Part of a small language model's weights: width 64.
Each number is 50 + 12 x the weight over its row's rms, rounded and kept within 0 to 99. Layers, rows and columns count from 0. The size before them is the row's rms in percent of the matrix's.

# layer 9 MLP up, 256x64, rms 0.142, rows 0-108, columns 0-63
081:52 43 57 29 46 18 57 51 55 46 79 68 63 44 29 48 23 31 54 55 45 56 30 61 34 49 42 54 34 46 55 48 35 46 37 47 56 29 58 57 55 69 42 48 49 59 48 55 68 53 57 45 71 60 64 61 64 45 64 58 57 50 56 49
111:43 61 51 30 60 37 47 58 51 33 62 47 59 37 48 65 61 55 73 40 55 50 28 71 50 73 33 38 61 71 60 41 37 56 36 49 57 63 51 63 37 62 62 82 46 55 55 47 39 51 55 64 29 63 55 45 63 55 36 53 53 52 50 38
102:64 44 51 66 56 54 61 64 63 60 65 69 56 67 45 42 53 34 55 45 46 66 44 61 43 27 66 30 58 65 50 48 54 49 67 53 33 44 39 53 49 38 54 47 42 79 53 31 27 39 75 54 64 44 48 45 60 53 60 29 49 57 62 36
095:60 23 54 65 52 70 44 34 43 56 64 36 59 63 42 25 30 49 39 65 48 41 35 50 45 49 50 54 33 60 48 64 37 50 52 73 43 43 32 46 51 58 64 32 61 33 58 39 48 42 43 54 29 42 18 44 49 56 60 55 49 60 58 53
112:43 37 45 64 52 59 43 51 60 61 42 39 44 48 47 52 63 50 37 58 76 37 46 67 43 57 50 37 61 41 60 69 61 51 74 59 55 75 62 63 71 74 55 39 58 41 46 42 70 48 43 34 68 36 45 53 49 80 46 64 58 50 40 43
112:82 52 59 82 66 47 44 70 50 43 37 42 47 35 53 33 54 35 38 54 47 40 65 36 56 56 59 32 61 51 49 36 18 71 67 54 64 55 48 57 37 38 48 40 53 57 52 57 41 51 56 47 73 58 46 52 49 52 62 35 37 49 49 46
106:57 38 47 69 56 62 41 62 57 57 48 43 45 47 58 52 33 50 39 58 62 72 39 57 19 51 58 59 33 38 61 54 62 39 32 59 54 56 57 66 65 40 46 48 57 56 44 44 72 26 82 51 57 30 55 35 44 43 36 48 62 59 52 32
110:47 40 50 44 70 19 52 46 52 60 41 54 51 53 40 44 52 57 63 34 42 46 55 69 74 46 60 24 38 64 39 37 36 52 62 54 38 28 32 58 35 53 43 79 59 60 52 38 27 42 43 57 37 59 60 48 61 51 54 35 55 51 45 45
114:63 46 80 83 68 44 53 66 38 54 50 63 65 61 51 62 56 35 51 57 60 55 52 46 37 65 45 58 60 57 44 64 41 54 75 57 52 54 66 59 58 60 44 47 51 34 71 36 52 61 57 74 64 43 33 33 52 51 43 59 48 45 63 38
087:34 45 48 52 46 45 48 44 36 36 48 41 32 58 48 64 68 42 51 36 47 37 45 33 25 50 54 35 56 27 26 24 67 30 46 35 56 42 42 40 41 49 38 54 78 65 56 52 61 38 55 62 66 62 57 40 53 59 53 41 34 39 41 44
080:48 58 62 71 44 26 33 60 62 62 34 52 59 43 66 42 74 56 40 79 44 45 38 64 39 59 53 40 54 38 66 54 63 59 37 54 51 27 51 57 65 56 56 39 64 66 59 43 57 32 36 60 32 54 40 47 33 57 45 53 53 38 54 62
096:42 64 62 75 43 52 66 76 66 46 61 49 52 81 53 54 32 55 33 37 50 27 34 53 43 56 53 30 67 54 69 46 60 50 65 67 42 68 52 46 45 45 58 42 50 37 53 26 51 61 51 54 50 49 67 57 38 51 64 35 43 45 55 43
103:48 56 65 79 52 54 75 48 41 26 38 81 57 50 43 69 53 43 53 55 40 55 49 49 37 50 62 52 29 49 56 24 73 53 62 40 71 38 49 38 44 69 59 54 46 47 47 50 58 44 47 46 33 57 44 38 52 56 44 62 54 25 54 47
112:43 53 43 72 39 61 41 65 43 34 62 40 48 56 52 39 36 44 75 62 52 72 36 50 57 54 56 58 46 49 36 32 57 50 39 47 55 55 59 55 59 73 67 74 57 54 70 44 39 63 64 64 68 44 65 59 31 72 40 52 33 44 46 53
098:59 58 50 55 61 32 68 50 35 44 27 61 65 53 46 35 66 57 33 40 60 23 49 56 58 73 54 59 43 59 67 60 50 45 51 49 60 47 64 46 60 43 50 50 46 50 63 47 35 49 37 30 81 59 47 26 51 67 32 59 33 54 49 41
098:40 58 70 52 49 42 37 45 35 43 60 57 48 76 56 62 43 65 47 58 59 42 40 54 49 52 36 29 54 70 54 63 38 65 34 52 55 31 62 71 49 51 55 36 49 51 34 42 60 70 47 31 55 56 69 60 52 19 52 28 41 42 37 50
094:47 35 18 62 63 39 59 64 43 52 68 42 66 41 47 57 47 50 53 36 35 56 42 60 37 40 67 49 70 54 70 46 51 58 48 56 40 52 46 51 57 50 56 39 77 59 63 50 52 62 49 73 63 43 60 36 57 44 67 36 70 28 32 47
092:97 29 55 51 69 49 53 54 56 41 42 40 55 69 61 48 64 56 43 63 49 46 56 54 71 53 54 42 42 81 49 45 49 46 34 60 72 67 47 48 60 66 58 58 51 54 49 55 61 59 55 49 66 47 65 49 52 46 58 45 60 69 37 34
125:53 55 71 61 56 56 56 81 44 55 61 51 37 51 55 42 45 73 52 42 58 51 60 54 56 38 63 37 67 56 70 34 62 52 51 59 53 69 44 53 47 62 62 48 66 37 68 26 42 53 67 66 61 58 33 35 67 62 43 49 74 43 59 46
097:31 54 50 50 54 35 72 49 43 53 44 58 61 40 27 56 50 55 38 29 57 40 65 55 52 54 42 49 70 41 60 74 40 64 52 52 49 50 54 66 61 62 54 30 68 64 58 59 46 27 58 38 59 39 25 61 36 32 47 64 57 41 72 49
081:41 59 69 59 60 76 50 49 74 58 48 62 51 76 36 40 68 66 45 41 47 57 38 40 57 36 54 66 58 54 51 25 50 58 59 56 57 57 75 29 60 52 49 55 44 40 38 46 65 45 59 52 33 69 46 46 63 64 57 61 41 28 50 48
105:57 49 53 51 56 58 71 39 56 77 58 66 48 43 59 49 61 47 42 54 54 65 46 61 51 47 40 37 63 72 53 54 50 39 51 55 51 59 50 53 54 36 27 24 73 35 63 36 58 53 27 39 59 69 29 35 76 52 56 57 45 63 45 39
119:63 69 57 63 49 58 53 65 50 43 38 52 24 54 34 46 58 60 56 65 78 37 56 30 56 73 59 43 58 40 69 34 59 56 59 49 61 52 49 63 33 68 42 40 71 70 71 52 49 43 31 56 66 58 57 50 44 52 64 48 39 46 51 49
097:50 58 61 67 63 45 46 63 53 66 74 47 49 56 52 46 44 72 67 73 34 54 50 48 47 60 56 69 43 42 43 57 69 62 71 74 63 47 46 44 63 47 42 60 60 62 38 47 71 64 51 49 59 71 63 67 58 68 56 60 57 44 69 43
108:58 25 48 40 54 46 60 66 49 55 47 68 44 72 68 27 28 41 44 67 65 40 41 68 53 42 36 62 52 47 42 42 34 54 79 54 46 52 47 50 54 65 43 57 58 60 41 56 20 59 56 46 35 54 27 60 44 46 56 52 49 35 46 38
101:50 22 31 31 52 32 55 45 32 38 59 42 18 51 49 58 62 34 47 59 44 42 51 43 64 58 69 40 48 52 59 67 62 58 68 49 40 68 59 55 38 59 37 27 71 47 55 48 62 42 35 55 37 38 50 45 63 64 61 47 38 45 51 55
109:13 42 61 60 59 52 34 57 41 46 51 53 53 29 42 61 44 58 65 59 64 49 46 39 63 40 67 50 41 24 39 43 57 52 38 30 57 41 56 62 48 65 53 60 55 49 47 48 22 36 69 33 36 28 46 41 39 44 61 60 41 49 49 44
084:47 38 32 59 42 25 58 64 44 48 17 35 67 61 38 31 54 72 58 39 35 46 33 47 56 48 45 48 52 64 66 41 68 50 47 50 63 58 79 54 46 50 52 57 44 39 49 42 40 44 57 42 47 44 50 39 40 56 79 69 46 51 58 56
098:27 48 32 48 53 48 57 55 67 38 46 47 39 50 24 57 44 51 63 62 41 35 33 52 32 40 38 38 55 35 50 63 45 54 47 40 75 56 50 51 41 38 34 45 48 52 38 47 65 42 69 56 65 39 55 25 46 46 43 56 67 19 32 55
111:64 65 66 53 57 54 44 44 35 32 76 58 40 64 37 59 49 52 73 42 50 46 42 50 40 37 66 52 32 48 40 37 66 45 42 42 60 62 47 73 45 66 62 46 54 48 51 38 35 27 50 66 54 46 53 53 58 58 75 39 47 36 24 37
106:61 50 41 55 63 55 44 49 62 27 53 34 53 52 47 58 40 49 51 67 70 51 55 64 61 51 66 45 72 35 38 33 51 55 50 35 66 43 40 44 32 40 45 62 61 28 47 45 65 35 51 40 46 32 55 53 42 75 71 78 67 44 43 45
112:44 38 62 64 48 45 54 52 86 37 49 64 39 51 50 62 65 50 51 59 60 67 23 54 66 57 52 61 46 33 43 68 43 44 52 58 64 56 29 55 38 62 53 72 55 44 76 60 45 68 48 50 43 45 37 47 49 32 50 48 45 25 56 61
100:45 33 29 41 38 54 45 54 56 36 36 41 60 50 39 38 36 47 53 41 57 47 58 69 47 58 41 63 64 69 53 75 41 54 37 27 62 47 43 65 61 56 57 61 76 45 74 47 48 40 44 41 35 63 16 39 50 56 50 47 50 37 55 43
108:73 48 48 67 45 42 43 39 42 44 79 36 37 52 36 55 43 44 59 57 62 53 43 68 59 59 54 52 74 46 50 66 61 68 48 47 56 62 61 54 42 47 81 57 59 23 60 53 55 36 70 65 34 54 52 65 54 59 60 66 42 57 59 44
081:57 61 39 31 56 67 51 60 82 57 59 59 62 36 55 63 44 55 42 55 59 51 36 50 48 79 44 55 55 64 62 34 62 59 32 47 54 46 28 62 54 38 58 39 41 51 64 38 39 74 64 48 45 31 23 53 51 60 48 47 43 49 38 45
089:53 53 56 63 35 47 63 53 63 51 63 54 39 50 41 57 77 49 50 40 41 53 39 58 40 68 38 28 63 82 62 35 40 56 57 59 62 57 43 50 43 67 56 37 60 39 51 63 29 47 46 36 58 52 50 49 15 50 51 29 46 70 55 50
116:67 43 46 51 30 23 40 58 64 59 70 56 46 45 60 50 60 39 44 46 41 67 38 63 42 49 56 56 55 62 53 58 42 46 66 46 69 76 71 54 53 56 35 46 69 46 60 42 81 39 60 66 58 65 44 49 61 54 64 47 31 47 58 39
128:70 45 68 44 80 45 56 58 46 74 64 53 64 38 42 57 71 29 35 60 51 49 63 70 41 55 38 38 39 80 52 56 48 49 72 36 59 35 63 53 56 47 46 28 58 55 51 39 51 58 52 49 66 60 40 45 48 61 56 50 37 55 51 40
094:53 52 71 36 66 60 59 70 70 38 48 79 45 51 57 41 33 58 43 53 54 39 45 22 35 43 59 62 60 37 32 49 43 49 51 59 47 65 67 59 61 58 56 47 52 59 61 27 63 39 70 53 54 54 50 65 38 54 36 76 54 45 59 55
104:35 55 47 50 19 49 49 65 62 46 65 42 39 28 40 44 55 39 37 29 51 66 51 69 47 59 60 41 43 50 58 62 46 53 41 52 67 27 46 58 54 37 57 56 43 56 44 31 60 31 55 49 39 67 35 54 34 33 27 73 55 52 50 37
094:62 47 25 60 50 48 47 15 54 48 57 41 64 49 54 48 49 44 24 57 48 59 48 47 45 27 50 45 70 40 30 46 39 50 45 45 58 49 51 40 50 58 35 44 66 39 69 59 57 85 55 32 49 52 38 56 65 53 55 63 36 43 29 55
088:60 22 48 54 51 36 59 41 55 48 47 66 40 47 48 26 61 39 43 46 44 47 48 81 44 60 32 44 39 53 69 51 28 51 64 52 62 57 51 25 56 46 36 46 60 60 60 47 49 80 38 56 59 42 37 49 45 65 46 54 58 26 47 64
089:63 41 49 45 72 48 60 36 57 41 52 40 42 32 51 16 58 61 74 32 38 31 38 58 42 56 79 40 47 53 55 36 52 53 69 55 46 72 54 56 40 57 50 40 47 60 71 35 55 51 48 45 45 46 54 71 57 55 36 49 37 63 37 47
084:49 65 39 43 48 53 55 45 35 52 51 63 40 69 35 55 48 70 61 45 50 46 46 30 52 61 37 53 56 54 56 46 34 31 69 36 45 58 67 43 58 72 62 26 64 28 86 42 32 64 65 61 41 46 55 43 64 45 48 50 55 41 49 53
094:61 58 42 66 41 63 43 68 52 55 55 55 60 67 50 50 36 64 54 54 67 56 41 38 50 41 34 56 68 52 63 54 53 39 58 69 51 52 35 61 76 63 57 53 57 51 54 63 52 39 37 58 77 46 40 38 66 45 70 52 61 36 26 21
114:36 44 48 38 56 58 61 56 60 55 67 46 53 39 51 50 55 57 59 46 53 53 60 73 55 67 69 34 62 17 44 70 52 65 49 55 47 18 59 59 46 70 56 43 66 40 49 31 38 62 39 44 67 53 51 58 47 39 56 44 63 47 65 28
098:44 71 60 54 55 51 63 52 64 61 40 51 57 58 33 38 52 29 47 59 33 43 64 54 48 50 72 60 62 47 61 58 76 77 45 38 44 55 29 48 64 60 53 61 82 59 50 57 61 38 47 46 50 57 48 59 52 75 39 50 27 55 51 48
086:30 57 71 68 43 45 35 58 54 37 69 44 54 38 31 42 52 31 51 72 59 51 50 32 47 67 38 50 35 51 64 43 41 60 34 45 30 59 48 45 42 43 35 32 59 57 65 68 42 39 59 37 51 53 47 79 39 41 55 50 34 46 48 43
100:39 30 70 58 55 36 50 43 58 58 66 81 52 51 39 56 40 29 52 67 40 80 52 72 41 59 53 40 67 60 64 59 43 62 45 55 47 52 43 40 63 47 55 64 56 43 54 44 74 59 42 57 34 45 42 45 67 65 35 52 61 52 55 39
074:50 56 40 62 55 36 37 52 27 43 28 50 73 40 57 39 63 61 48 62 49 51 32 62 71 65 48 50 49 44 65 75 59 47 44 48 43 44 66 56 61 21 53 45 66 61 47 75 36 46 68 38 47 49 58 39 39 53 48 73 46 39 54 51
093:40 36 61 53 42 51 39 79 42 48 53 55 50 69 61 49 51 69 53 48 63 32 54 47 41 71 50 43 52 52 51 61 56 41 33 42 45 53 48 79 34 56 51 76 48 65 54 24 65 55 59 42 43 73 57 50 61 42 31 47 56 41 65 29
102:65 60 62 52 50 39 46 50 72 55 76 75 72 53 64 49 62 51 51 38 65 35 37 62 55 48 47 54 41 41 34 72 56 63 40 39 43 71 43 46 41 66 46 41 60 55 55 71 68 33 45 53 47 57 50 64 37 30 58 64 64 60 48 56
102:42 49 75 50 40 78 47 66 51 55 61 32 69 54 47 42 83 57 36 31 60 43 53 53 53 42 51 41 57 73 46 51 54 51 39 45 44 43 52 65 55 53 76 50 46 47 56 24 36 61 66 43 65 71 47 46 62 64 61 49 58 48 41 49
109:47 30 61 57 51 41 72 59 61 40 57 36 37 53 63 67 76 39 41 66 69 36 44 46 66 58 50 36 56 46 41 55 42 67 54 34 55 60 38 36 42 51 55 48 61 51 38 32 42 42 42 85 64 65 42 57 55 57 46 73 43 48 52 45
095:77 57 43 56 57 58 53 64 56 58 57 52 51 44 50 61 31 49 36 69 58 62 49 54 74 47 51 54 60 57 59 25 58 80 60 75 63 25 65 51 48 39 37 62 71 47 42 54 60 45 58 35 65 42 63 64 39 43 48 48 62 51 49 40
124:67 58 50 47 65 63 47 57 51 33 33 79 46 37 63 56 63 50 46 57 51 46 46 52 30 51 42 31 53 54 51 39 27 48 62 39 64 36 37 51 47 40 68 53 60 41 38 65 40 42 53 40 53 75 32 45 32 42 44 30 60 27 50 34
092:43 53 56 40 51 32 36 56 71 54 63 56 73 79 37 60 37 51 54 46 60 45 58 58 24 83 43 34 74 46 39 57 56 52 55 54 51 52 50 47 43 57 51 63 48 48 51 29 56 35 65 62 57 37 46 35 74 48 59 53 61 50 42 40
097:54 51 36 56 52 41 68 71 53 46 64 54 60 64 63 83 62 70 50 62 60 45 38 61 59 45 39 41 54 38 42 46 41 38 68 64 41 49 53 71 70 40 72 58 50 47 55 50 63 80 48 55 39 47 46 54 43 39 58 50 73 52 69 53
096:42 45 58 40 35 66 46 66 64 58 50 40 54 63 25 27 53 69 59 40 65 47 46 36 66 71 68 62 52 65 42 42 52 74 50 52 55 70 67 49 46 56 50 64 70 44 60 66 40 47 58 48 54 67 68 52 58 51 51 71 40 63 54 57
093:35 45 51 45 60 43 51 61 40 82 43 43 66 37 51 42 46 42 35 28 54 50 35 71 55 38 49 52 36 64 57 60 41 68 70 58 48 64 48 31 58 41 25 28 52 49 54 37 35 45 68 42 43 50 49 58 49 27 49 36 50 42 34 36
096:37 49 46 64 35 47 51 37 55 42 44 61 46 48 40 47 42 64 51 61 48 66 37 51 76 69 37 37 64 59 59 57 46 67 42 67 51 61 51 47 56 58 61 40 57 73 42 50 61 70 53 64 61 40 74 36 48 74 77 55 72 46 61 44
085:29 56 44 55 55 33 74 80 41 47 59 36 60 62 32 27 25 50 59 54 35 49 38 71 75 40 53 43 65 40 59 49 57 51 61 40 45 67 43 48 53 44 55 40 41 46 42 56 56 52 67 45 55 51 32 34 61 59 50 67 50 56 34 50
094:41 62 61 62 64 66 45 45 56 51 65 61 45 59 64 65 38 29 50 80 59 46 51 58 26 56 33 38 55 40 59 46 49 54 52 62 56 42 75 55 67 37 59 65 55 56 52 39 42 82 56 50 55 52 38 44 57 46 61 54 46 39 74 36
091:51 63 48 43 50 35 41 60 58 56 31 49 47 55 47 44 43 54 22 54 65 30 63 70 38 27 56 39 52 76 51 62 48 68 70 49 48 45 65 37 73 60 34 44 51 35 51 44 52 41 52 49 65 73 47 46 46 57 45 47 46 52 54 19
090:68 38 53 44 44 45 34 44 58 46 39 55 63 59 51 54 50 34 46 78 52 54 37 58 49 30 45 37 30 55 49 34 62 50 43 33 40 49 58 51 26 43 39 52 29 58 45 37 71 32 36 55 50 52 66 39 46 46 52 46 15 42 33 41
107:38 80 29 48 43 42 51 44 45 55 50 48 36 66 53 49 55 51 38 50 55 46 46 32 33 56 20 45 54 56 23 36 63 55 54 58 83 29 55 54 47 60 38 35 54 40 59 51 54 43 57 34 60 57 65 42 46 65 50 35 52 31 56 55
088:38 62 77 59 39 45 26 60 59 46 48 49 44 62 69 33 67 57 27 67 64 66 47 42 54 55 72 47 51 63 67 42 42 32 48 44 66 36 60 53 72 49 57 49 48 44 68 49 56 65 62 45 52 47 60 51 66 70 46 39 63 41 35 54
086:55 39 40 46 75 84 41 43 35 48 55 61 61 54 55 48 67 46 53 49 42 52 44 27 39 49 58 44 47 43 59 49 74 41 64 51 59 30 44 84 33 57 53 47 58 63 76 34 63 56 58 43 32 51 52 40 54 45 50 60 54 58 61 43
088:41 62 62 54 64 63 77 35 47 43 62 39 39 72 36 55 53 59 60 74 42 63 38 62 35 54 50 66 64 51 49 45 41 55 60 67 46 25 67 52 51 47 46 60 57 48 48 60 68 62 52 42 46 58 35 48 61 47 69 61 63 58 75 35
086:64 57 38 51 66 54 50 55 65 53 63 63 29 53 57 61 36 48 36 33 73 32 59 49 57 43 80 27 48 67 60 63 44 53 41 67 64 40 64 40 52 50 52 57 70 60 45 59 43 68 42 48 57 54 51 30 66 47 49 59 27 43 54 39
123:50 56 61 59 65 45 58 22 57 40 62 22 67 40 64 54 43 82 46 46 56 56 41 39 36 46 55 44 50 43 51 52 50 60 44 45 74 60 42 48 56 37 62 66 62 36 58 41 62 23 46 49 57 37 67 71 42 58 52 56 36 42 65 52
098:49 47 66 38 45 47 62 54 72 32 50 54 43 57 72 56 65 66 51 59 73 57 52 47 46 45 54 69 43 78 51 48 53 51 54 76 63 54 47 40 63 63 46 51 62 48 76 54 68 48 63 58 73 53 56 39 54 53 75 46 65 58 36 65
079:56 52 50 55 46 47 36 57 57 47 47 71 33 75 52 40 19 64 55 61 53 49 48 43 42 45 41 46 62 66 57 39 30 56 49 43 51 39 48 48 54 68 67 58 40 32 39 52 51 28 25 36 72 72 40 48 39 40 49 37 57 40 44 28
098:47 62 49 46 58 38 76 50 38 54 61 42 44 49 36 24 28 41 63 56 51 35 51 73 57 55 33 66 43 63 54 51 41 45 44 40 44 62 49 56 42 70 15 59 56 58 70 33 34 53 41 40 52 56 73 39 62 48 46 41 53 50 63 50
101:55 55 62 46 53 48 62 53 52 50 67 85 43 36 32 45 63 54 55 64 45 88 48 59 54 60 51 58 30 58 52 75 36 55 30 41 66 41 66 42 38 62 57 48 50 46 62 52 55 44 43 42 72 56 35 46 40 46 46 43 38 59 68 47
086:49 47 53 41 50 39 25 40 37 62 49 60 63 38 45 67 50 81 65 58 59 36 32 48 60 45 61 51 52 61 60 44 42 59 58 74 46 39 54 47 43 47 61 40 31 54 85 49 51 54 30 39 38 40 57 35 58 62 39 52 42 69 49 32
097:54 53 75 49 73 49 59 34 65 33 43 39 28 63 55 66 50 69 33 41 57 48 59 41 37 45 33 31 52 50 37 63 70 28 59 53 59 37 46 64 56 58 50 54 62 55 61 43 60 51 69 47 29 55 54 43 40 63 50 54 49 55 67 27
107:57 42 42 51 45 45 50 30 41 48 51 60 56 48 42 53 67 61 96 66 43 56 42 41 41 59 39 47 43 61 51 36 54 56 35 32 61 54 24 45 60 44 60 32 55 51 71 49 33 51 39 41 20 50 53 57 70 48 53 50 59 46 45 36
103:59 49 60 49 47 55 62 56 60 41 77 54 51 58 41 47 51 60 38 61 46 66 46 54 33 69 26 46 59 61 56 30 74 54 35 33 36 62 61 62 46 77 61 48 57 24 64 40 44 45 40 59 37 44 37 51 36 45 66 56 46 33 47 63
089:58 61 50 59 70 24 61 47 46 56 45 64 47 55 50 46 29 47 41 52 31 61 38 72 36 32 56 40 26 56 43 39 51 51 32 51 49 46 59 37 38 55 68 34 37 52 69 70 44 62 56 38 57 67 47 30 46 42 49 26 48 41 68 49
092:57 66 36 51 36 30 39 40 46 64 61 49 52 61 44 42 55 29 37 65 45 72 32 55 75 52 55 39 54 84 61 54 40 49 63 42 48 48 59 39 34 43 53 56 60 43 59 45 40 48 54 49 86 51 53 75 55 54 49 47 52 38 53 47
113:22 68 50 54 44 58 41 43 52 50 54 58 54 39 50 50 52 52 61 51 61 61 54 62 63 36 25 45 37 37 61 39 57 56 69 59 62 48 46 70 55 55 51 36 57 59 66 54 75 44 28 53 67 57 25 47 63 52 51 71 43 42 38 23
090:62 60 60 53 60 35 29 51 63 51 68 74 75 42 56 24 42 43 42 32 52 48 40 66 50 65 65 24 45 49 73 47 65 48 38 49 43 42 65 58 44 51 54 28 64 39 65 52 61 50 46 54 33 44 39 60 54 48 42 57 45 37 63 61
104:40 56 44 38 35 58 55 67 53 48 61 24 51 55 58 33 43 70 57 62 48 36 51 65 54 62 50 54 44 35 33 44 43 62 37 44 52 57 56 62 64 86 58 56 61 25 46 54 40 44 48 66 76 49 43 55 50 62 60 59 70 43 45 35
117:73 36 55 50 61 48 57 52 57 47 59 40 22 41 49 39 48 38 35 57 53 68 33 58 46 82 33 57 57 72 34 54 49 49 70 39 46 53 69 46 43 58 45 52 69 22 49 53 53 67 43 48 44 57 70 65 49 48 47 60 54 50 36 64
084:44 73 51 39 70 47 62 56 37 51 54 37 41 54 38 43 44 72 47 48 60 46 38 53 49 61 34 31 56 40 61 29 54 49 49 42 60 78 68 27 73 59 42 50 46 33 59 40 50 54 53 44 32 32 45 47 56 52 66 59 68 32 37 59
095:51 50 72 51 38 21 46 61 47 60 49 78 45 46 68 36 57 40 50 52 52 44 50 32 52 64 49 39 36 60 67 26 58 50 46 37 74 50 54 53 46 64 44 38 47 52 66 48 42 20 70 58 65 51 52 32 41 54 55 50 63 41 32 46
106:58 68 47 39 32 47 43 62 57 64 68 64 23 51 60 33 59 49 27 62 72 52 59 56 64 39 38 60 70 51 62 60 37 55 62 49 47 58 64 65 34 47 50 29 69 49 48 51 56 47 66 40 55 46 72 59 43 42 66 50 43 39 35 51
096:41 40 53 35 52 45 36 62 54 48 58 55 32 37 38 40 63 64 54 56 43 67 45 65 47 45 45 41 31 78 48 60 53 47 60 59 40 49 77 38 55 72 51 45 60 29 56 57 74 58 62 48 26 51 36 40 50 48 21 59 40 58 61 60
112:39 43 20 47 24 32 37 57 33 55 59 52 27 56 46 37 78 58 62 47 67 46 57 63 42 74 46 44 59 65 45 45 47 50 44 30 54 70 45 64 44 45 41 49 68 33 50 47 55 63 48 49 46 37 51 31 40 64 49 40 61 46 49 43
103:48 45 57 61 62 59 58 59 31 37 43 46 44 53 58 51 45 40 47 57 58 40 23 50 55 52 36 72 46 63 79 47 46 62 37 44 63 75 61 57 36 81 57 33 63 36 56 59 63 43 59 37 45 50 60 56 46 73 60 43 34 42 62 49
079:59 51 48 33 50 28 43 38 27 27 25 42 44 45 27 20 63 44 53 52 53 44 36 53 49 51 37 43 47 48 69 50 39 35 51 34 50 50 63 38 58 65 32 38 67 48 51 39 29 46 38 36 59 52 38 37 43 31 36 54 51 51 45 47
111:65 43 56 47 72 70 58 57 47 54 42 53 46 66 33 61 56 32 38 51 65 51 40 51 39 61 36 50 45 64 55 31 50 69 64 65 62 52 47 68 43 60 61 51 53 45 64 37 14 43 21 48 55 64 58 59 44 65 48 28 55 50 47 45
114:51 36 48 54 48 53 33 48 28 42 69 62 43 45 46 22 58 51 39 54 44 39 25 65 41 51 56 45 71 65 65 43 50 33 79 58 49 51 45 34 61 63 66 67 61 42 33 66 49 46 45 64 47 60 58 48 26 43 52 55 58 48 54 34
086:70 30 57 67 64 71 74 44 63 39 62 41 64 48 44 43 67 59 49 53 54 52 75 48 70 62 36 49 57 66 42 54 59 66 39 58 41 59 55 53 54 76 49 53 54 41 59 70 56 28 57 46 50 52 51 76 35 49 58 63 45 54 61 49
097:27 56 67 45 48 54 55 61 32 41 47 46 38 52 46 34 42 53 34 55 57 44 50 59 38 48 44 27 57 49 44 66 48 46 52 63 67 15 34 45 34 44 58 63 41 41 29 31 58 45 31 38 32 56 53 45 55 33 48 52 41 46 64 26
122:58 65 26 34 46 50 56 48 59 50 52 54 39 45 31 35 43 50 53 47 66 58 53 69 61 47 27 50 42 59 42 49 79 51 74 35 43 44 57 52 53 69 53 30 56 58 68 26 42 51 39 52 44 48 48 56 58 71 71 42 60 65 64 39
092:39 61 30 58 51 55 53 46 46 45 58 55 35 57 49 49 70 58 44 38 39 35 36 57 54 71 57 54 53 55 53 52 39 68 59 53 71 55 49 31 58 64 67 68 39 57 34 66 32 56 41 31 53 49 60 83 41 29 65 62 30 45 47 42
101:27 51 43 41 62 50 51 53 49 37 46 42 48 44 56 41 42 69 33 61 76 53 42 44 21 62 46 55 68 47 52 38 41 38 49 31 54 47 48 49 74 56 51 58 39 33 55 71 62 50 65 52 60 48 47 33 47 45 52 75 40 24 50 28
086:44 26 52 57 42 63 35 56 54 39 68 61 39 51 57 39 68 60 46 52 52 67 64 49 74 50 59 57 53 63 36 66 47 57 74 59 51 54 54 51 58 36 48 53 41 54 46 76 59 63 81 40 64 52 66 70 57 61 56 56 66 60 47 32
101:36 33 30 37 61 49 35 55 50 56 63 26 71 56 52 40 51 39 30 63 45 33 42 57 41 36 47 61 65 65 47 52 39 57 43 70 42 63 71 48 59 40 56 38 35 40 71 47 52 37 50 52 49 48 47 37 72 41 26 68 63 45 46 53
114:40 42 39 51 54 42 41 65 68 36 57 42 44 44 29 58 35 31 50 43 67 45 39 44 68 53 54 48 38 51 57 55 65 67 54 38 52 63 42 62 38 29 14 61 47 68 66 38 29 40 48 46 54 26 51 62 40 58 58 49 48 37 57 39
099:71 59 55 58 62 49 53 43 67 45 56 70 63 25 49 45 58 32 62 39 50 48 49 43 65 63 38 46 45 42 41 48 32 35 48 73 41 50 71 34 60 64 29 51 51 45 50 49 59 36 52 32 44 45 54 51 54 31 64 46 63 41 85 43
094:53 56 76 64 56 45 50 41 68 45 59 28 48 78 55 47 68 78 65 36 49 58 43 66 49 49 65 59 58 56 74 67 62 68 41 50 44 42 47 55 49 55 56 40 75 61 63 66 43 53 47 54 51 47 42 47 41 54 56 77 43 50 58 55
104:43 36 64 55 47 57 51 62 44 48 48 47 43 47 62 36 40 55 54 42 63 55 62 42 50 31 54 24 73 66 54 53 48 58 51 67 47 51 57 58 58 33 63 51 50 61 66 37 74 55 58 44 70 56 22 22 62 43 34 64 42 71 52 36
085:60 51 44 53 58 55 44 47 73 45 50 58 49 35 50 52 56 43 61 59 71 56 65 10 40 58 72 45 31 57 30 70 51 59 43 69 61 67 53 63 48 49 45 58 47 64 55 42 61 39 71 52 51 66 60 38 39 69 45 43 42 34 49 41
090:49 44 49 40 47 35 37 54 28 44 60 43 36 52 46 47 45 52 33 71 74 54 67 43 60 69 63 42 56 44 55 57 36 38 46 35 68 44 19 48 68 52 51 45 62 72 66 52 47 67 43 49 62 45 61 42 56 44 27 38 72 57 44 56
128:57 59 45 54 52 29 38 59 29 38 55 41 47 59 45 47 68 39 38 42 51 24 59 62 63 59 51 41 65 59 52 59 44 67 83 40 48 56 62 55 18 53 29 39 62 59 45 45 57 54 67 60 52 53 58 29 39 59 51 55 41 56 47 31
095:59 55 18 47 46 30 51 57 27 41 57 52 60 24 57 55 63 50 43 44 30 49 44 64 59 65 41 44 43 39 66 54 45 48 50 51 79 39 38 58 59 36 56 57 50 54 48 49 75 55 62 45 66 65 62 71 42 52 41 53 53 39 68 34